Weights of a small transformer language model.
Training: a variant of Muon for these matrices, 89M tokens.
Each number is 200 + 30 x the weight over its row's rms, rounded and kept within 0 to 999. Layers, rows and columns count from 0. The size before them is the row's rms in percent of the matrix's.

# v: layer 2 attention value, 128x64, rms 0.175, rows 108-127, columns 0-63
# o: layer 2 attention output (transposed), 128x64, rms 0.0933, rows 108-127, columns 0-63
# gate: layer 2 MLP gate, 64x64, rms 0.171, rows 0-2, columns 0-63
# up: layer 2 MLP up, 64x64, rms 0.164, rows 0-2, columns 0-63
# down: layer 2 MLP down (transposed), 64x64, rms 0.287, rows 0-2, columns 0-63
v108,089,240,233,230,211,145,189,213,227,183,195,157,210,159,213,211,113,231,142,186,246,193,203,190,200,164,190,150,205,209,217,221,231,158,202,188,187,240,200,247,152,216,164,185,234,202,231,197,221,178,210,163,220,190,255,185,169,181,236,156,232,199,194,232,227
o108,095,158,192,119,182,236,246,226,197,201,233,199,233,211,216,238,201,218,230,193,156,171,192,210,163,185,195,189,249,182,153,145,148,174,214,216,196,222,218,218,211,186,179,197,232,206,230,178,250,241,181,264,244,172,197,208,154,241,185,162,221,172,219,191,189
v109,099,234,184,234,212,194,173,198,140,214,156,128,197,225,238,206,206,196,159,172,194,201,198,195,205,255,197,247,156,231,197,185,236,222,180,179,187,243,261,159,219,147,209,177,209,157,236,204,170,230,117,209,196,204,235,210,202,201,179,208,181,203,206,203,246
o109,096,189,218,249,202,172,194,218,215,199,220,207,244,216,236,235,259,224,220,201,194,209,168,185,186,201,190,186,198,252,144,222,215,151,212,193,250,216,228,252,211,213,201,191,135,203,184,162,255,204,244,144,192,240,164,172,194,165,187,165,262,231,212,182,224
v110,086,228,175,148,227,195,202,198,169,179,212,192,245,209,160,177,210,277,275,190,219,197,147,259,200,233,186,182,242,219,246,197,184,210,211,147,172,185,204,182,196,236,203,219,223,190,246,233,216,200,178,179,191,212,257,159,202,193,160,194,227,237,186,248,203
o110,076,208,200,173,222,161,164,241,166,247,216,242,196,191,236,172,185,199,165,170,248,173,183,184,242,191,217,197,216,195,168,245,195,167,183,203,134,194,188,184,206,128,199,127,205,188,217,156,183,166,192,200,250,201,164,224,156,179,232,185,200,216,215,230,254
v111,094,244,183,149,191,227,194,178,201,166,212,184,231,233,161,188,180,190,225,198,191,216,245,198,187,193,229,262,166,221,148,235,174,187,227,181,202,178,204,229,250,184,186,217,218,183,241,176,208,207,278,196,140,127,221,219,151,206,187,243,168,176,182,183,185
o111,094,211,218,187,193,225,147,214,161,107,205,226,198,202,206,184,225,183,196,191,240,198,227,184,187,200,217,208,211,205,175,195,252,189,187,227,225,160,164,153,208,237,178,205,200,172,200,174,114,237,162,127,206,203,187,198,238,229,166,218,162,164,191,186,244
v112,087,191,168,215,192,193,241,228,137,212,190,203,232,219,186,230,221,213,253,131,198,196,240,234,215,206,239,187,190,187,209,146,196,157,149,213,201,241,256,229,165,192,216,228,213,120,176,205,214,151,200,225,182,204,159,191,197,161,165,189,192,187,165,213,167
o112,082,229,188,165,203,180,170,177,205,224,203,217,211,182,204,200,203,223,212,233,224,195,230,165,213,160,262,137,224,228,221,257,196,165,216,228,211,244,204,142,252,167,192,165,226,214,153,247,219,138,193,168,164,213,201,188,154,217,183,187,211,207,147,154,209
v113,079,182,200,202,124,180,178,157,140,189,189,203,201,227,188,159,211,213,233,211,195,174,198,229,214,169,223,192,143,210,196,231,202,208,230,240,183,239,245,147,176,222,186,213,181,145,205,166,165,235,124,198,129,206,235,178,199,208,200,208,202,166,240,194,204
o113,084,227,197,219,191,163,151,196,204,249,239,198,208,209,171,177,239,248,173,251,240,185,175,259,187,191,239,250,202,231,168,196,174,142,175,166,185,151,188,200,237,174,208,201,189,184,193,214,238,237,190,152,227,211,223,134,191,206,210,151,175,191,205,172,236
v114,089,115,129,217,205,235,186,196,209,165,128,201,196,182,208,256,185,178,167,271,216,217,264,184,202,148,184,176,155,201,214,221,243,182,214,179,212,196,222,224,178,208,199,195,189,204,194,221,188,215,185,188,254,218,185,178,210,188,185,206,181,172,194,212,140
o114,083,184,222,214,200,205,258,174,212,201,194,179,184,238,217,176,177,190,204,205,153,186,222,176,198,188,235,256,235,227,259,187,167,149,233,198,203,233,238,164,170,236,202,166,200,192,205,218,250,151,239,179,125,252,200,214,191,209,167,193,193,240,260,205,227
v115,097,208,229,181,224,221,178,243,207,207,188,219,202,176,233,208,210,224,213,161,148,184,151,238,219,165,221,246,216,240,167,211,181,154,229,211,201,161,190,200,193,217,178,230,207,197,146,232,237,181,148,245,209,194,244,193,180,237,152,203,246,190,208,186,109
o115,109,209,161,272,175,160,167,202,143,183,196,181,170,215,135,229,169,163,164,196,213,184,151,230,181,187,188,190,194,224,225,249,171,237,209,161,155,198,183,205,243,144,204,214,217,175,152,176,192,159,229,188,197,231,198,211,170,244,184,206,153,181,185,206,226
v116,090,210,265,211,269,206,179,177,259,172,167,156,189,221,201,192,180,185,195,234,167,189,185,181,158,180,194,248,218,172,234,207,177,233,155,174,195,177,208,208,165,238,241,178,152,163,163,192,202,169,147,196,261,202,230,197,176,224,143,173,209,195,197,210,220
o116,086,231,186,220,244,183,231,215,194,228,191,150,219,237,245,180,176,181,201,220,187,201,163,182,177,154,129,206,169,221,199,166,225,192,233,236,232,197,211,235,177,211,231,248,243,181,192,181,177,191,199,172,227,218,132,265,131,182,211,214,177,189,227,225,171
v117,082,168,212,233,179,195,160,201,235,223,226,180,221,107,226,182,177,212,235,226,242,215,209,191,230,174,161,177,187,141,232,241,215,196,213,168,206,140,205,197,174,244,212,167,184,212,212,190,175,188,200,251,223,192,185,140,202,159,220,158,248,228,215,195,166
o117,076,172,205,167,201,220,250,208,232,241,170,242,190,176,133,205,192,196,186,237,225,183,183,233,224,202,190,261,196,155,247,152,214,177,227,183,126,223,223,196,240,151,184,221,190,240,238,212,218,183,198,215,224,197,201,254,160,235,154,225,218,196,207,210,173
v118,096,245,252,281,170,192,182,199,221,152,183,220,217,253,172,205,158,217,247,147,175,199,258,200,204,193,241,162,198,236,210,197,235,181,210,182,214,169,187,198,226,200,242,183,223,186,204,175,206,228,218,242,228,201,174,143,218,259,179,239,204,185,220,176,209
o118,092,214,192,171,225,208,204,196,188,188,197,194,168,149,192,200,157,185,225,257,241,206,190,242,178,226,200,228,212,148,195,290,173,138,191,174,145,181,192,210,198,204,190,195,207,202,151,175,193,153,235,176,267,159,190,176,179,205,185,181,226,224,210,142,177
v119,105,174,249,223,177,234,167,156,176,234,188,261,214,209,150,164,174,185,194,188,207,191,181,153,175,144,150,196,235,215,227,188,231,200,193,247,234,185,241,166,195,207,200,227,188,262,224,197,156,207,212,216,196,239,150,205,146,188,142,183,200,200,182,192,226
o119,095,203,169,212,189,244,189,213,185,257,185,243,184,231,178,150,189,206,250,225,189,231,159,201,211,262,210,229,208,194,217,212,212,187,223,217,217,142,196,217,220,210,210,210,236,131,236,214,150,182,222,227,181,215,248,195,172,243,244,182,193,219,249,249,147
v120,091,185,197,218,225,207,233,239,240,204,200,183,151,243,211,207,187,271,188,227,168,233,230,255,209,195,178,230,228,223,193,230,225,197,156,152,179,235,180,241,205,255,204,216,223,205,231,252,202,192,205,235,149,243,189,132,181,183,214,210,205,197,212,140,221
o120,090,212,108,183,220,201,209,201,168,182,148,213,230,228,212,190,160,221,200,139,233,152,183,206,198,223,194,169,236,148,234,185,170,190,143,227,245,239,232,193,203,180,182,180,191,192,206,171,218,186,258,191,220,193,205,250,200,137,172,178,198,225,167,188,189
v121,092,185,219,222,203,190,160,249,183,176,184,235,176,154,199,229,140,254,242,173,284,158,231,199,171,172,157,202,238,206,183,174,206,204,223,199,189,258,200,231,215,189,192,212,213,226,217,188,253,217,206,188,187,222,189,224,201,186,198,103,221,196,206,184,202
o121,087,177,181,149,147,219,234,178,170,249,196,188,225,197,168,203,232,186,260,184,222,194,163,237,241,216,143,172,203,214,190,164,140,176,229,173,171,214,220,148,168,179,207,184,213,185,195,220,194,218,263,258,165,196,235,209,197,234,220,159,218,224,211,202,237
v122,109,221,263,217,254,215,185,154,240,181,198,218,184,171,144,231,196,222,225,204,204,178,242,171,190,235,198,195,183,183,228,253,183,207,243,255,199,142,262,202,182,209,194,200,218,220,162,190,158,181,157,209,235,163,241,181,172,202,181,169,246,224,170,204,182
o122,110,220,201,218,201,184,223,184,219,196,195,231,189,184,161,234,205,209,252,244,212,251,175,204,186,178,202,222,215,192,160,215,172,197,201,181,124,169,192,142,220,217,191,223,197,158,212,172,246,151,200,224,193,193,135,223,95,173,222,208,173,162,201,212,197
v123,082,236,190,194,192,175,152,193,159,193,189,146,200,200,179,227,190,160,228,176,187,169,230,173,227,184,247,235,255,148,231,209,248,238,194,242,178,153,217,199,201,176,264,222,212,167,221,228,183,166,253,178,186,204,199,154,157,203,212,176,188,189,227,187,257
o123,091,214,190,205,200,222,216,188,172,226,223,229,232,227,194,209,215,240,234,183,221,217,186,194,206,207,163,141,226,197,176,231,309,145,217,213,201,235,206,209,184,239,167,192,203,282,233,190,217,194,161,179,212,174,193,222,200,196,211,215,194,256,218,147,153
v124,096,186,141,214,237,215,242,248,215,181,229,193,186,190,196,169,220,192,209,218,200,194,205,210,183,198,230,206,233,241,210,189,235,192,174,154,158,214,233,182,188,276,191,192,221,79,216,206,184,193,248,154,230,198,182,229,202,189,184,178,150,224,202,180,199
o124,089,213,204,165,196,177,214,246,136,185,225,204,216,190,248,157,219,252,170,154,163,204,233,168,215,200,175,205,193,247,199,178,203,153,159,243,230,249,228,198,192,231,239,191,185,227,191,208,163,183,195,161,206,209,160,187,167,187,176,277,195,230,143,203,213
v125,092,236,209,232,225,182,184,243,191,198,157,127,202,232,238,199,164,195,239,229,160,203,212,149,226,233,189,166,171,240,175,210,200,197,181,190,213,198,199,231,181,255,159,172,228,179,248,210,165,228,205,247,184,240,193,228,170,222,241,170,130,197,175,205,222
o125,089,174,182,240,211,247,218,191,211,182,234,263,156,220,217,239,172,207,231,207,204,181,228,202,190,227,189,205,153,207,149,179,182,153,170,224,190,200,209,203,209,205,260,206,214,166,124,160,191,141,192,160,184,200,165,270,225,232,183,176,207,191,156,186,217
v126,093,223,175,205,233,175,202,162,187,147,184,149,158,211,222,186,228,205,226,175,270,196,162,165,188,155,162,250,165,196,198,165,222,196,148,218,158,246,161,154,221,217,158,206,197,230,196,154,197,200,178,197,197,211,195,184,200,204,255,219,214,179,142,170,231
o126,090,211,209,202,205,212,205,245,181,266,179,206,214,208,222,191,208,203,244,193,172,186,184,215,190,180,173,189,182,217,213,186,224,267,205,193,162,170,237,184,212,241,217,222,174,166,207,176,247,220,221,170,249,190,219,230,240,181,249,145,201,215,167,145,300
v127,082,177,116,188,221,274,209,175,234,210,156,191,210,195,175,215,183,197,166,251,213,279,213,232,153,205,244,205,208,226,179,252,209,181,191,187,194,197,224,213,226,208,201,177,205,215,170,205,193,173,219,126,214,185,204,166,156,156,252,199,193,221,193,197,185
o127,083,197,209,234,215,187,227,252,137,139,160,147,229,241,248,196,201,216,203,146,163,193,215,178,233,178,267,213,213,187,222,200,215,174,151,225,228,219,195,173,174,249,206,189,158,166,223,193,210,148,200,165,147,179,173,204,182,202,200,226,189,167,186,196,222
gate0,093,250,221,211,240,203,158,194,244,225,229,198,176,142,156,224,184,172,189,218,210,176,189,168,182,234,195,227,196,200,187,232,192,229,255,179,222,206,203,282,208,149,208,260,250,213,218,217,190,181,200,204,171,207,188,179,266,200,183,196,207,220,262,239,226
up0,096,199,242,214,245,202,231,181,210,218,258,146,169,187,205,287,213,193,185,169,207,224,201,214,200,228,205,178,211,171,200,234,235,230,225,177,250,255,189,221,228,179,171,250,224,228,198,208,186,186,224,149,144,188,176,250,198,207,236,224,232,174,231,234,210
down0,097,198,192,128,169,161,219,211,209,153,178,199,179,238,229,179,175,219,175,243,207,193,288,190,223,202,224,176,179,212,233,213,222,166,171,201,216,129,180,160,224,278,227,210,188,224,212,204,188,191,223,166,188,195,168,178,208,150,194,183,202,201,201,146,231
gate1,123,159,192,156,148,240,212,144,178,219,157,213,242,235,203,183,158,144,218,184,166,238,221,188,177,186,173,211,267,227,173,211,193,218,200,218,204,182,196,158,180,198,179,248,172,216,247,186,204,238,243,222,180,204,221,178,227,202,209,262,192,216,184,264,209
up1,115,189,179,159,160,159,217,173,169,251,242,145,216,214,199,198,221,183,237,224,176,181,200,136,213,173,181,230,197,255,192,158,182,172,194,201,249,253,248,210,203,147,203,277,205,216,213,219,226,206,224,250,175,188,208,186,196,176,202,168,157,211,184,213,209
down1,112,208,203,185,184,156,186,175,201,138,270,148,209,174,229,196,210,213,148,156,226,198,182,200,161,210,264,183,167,198,166,172,171,243,120,190,179,205,148,173,199,179,207,185,183,192,185,216,192,182,198,228,193,153,205,215,181,199,156,163,174,146,181,191,184
gate2,121,147,243,224,205,204,229,159,186,214,226,240,191,177,233,220,197,169,195,216,162,194,251,162,245,151,242,161,237,201,184,219,187,214,202,155,212,181,226,153,162,161,216,236,164,186,165,216,185,183,186,190,145,240,188,227,155,243,240,221,193,210,238,169,175
up2,104,211,235,254,198,157,225,199,212,227,239,196,127,190,215,195,212,213,220,186,209,258,188,161,175,170,212,158,233,172,240,190,235,155,242,199,224,215,182,164,246,212,187,157,248,142,156,224,162,182,217,205,191,226,149,198,204,230,189,157,182,195,229,214,209
down2,120,233,199,244,192,175,162,160,220,220,246,156,223,174,181,213,249,209,265,202,181,229,213,199,198,212,184,184,172,189,188,164,190,129,271,184,228,172,193,236,185,169,201,218,201,229,197,191,168,204,203,241,229,204,165,151,167,209,196,188,181,269,178,212,145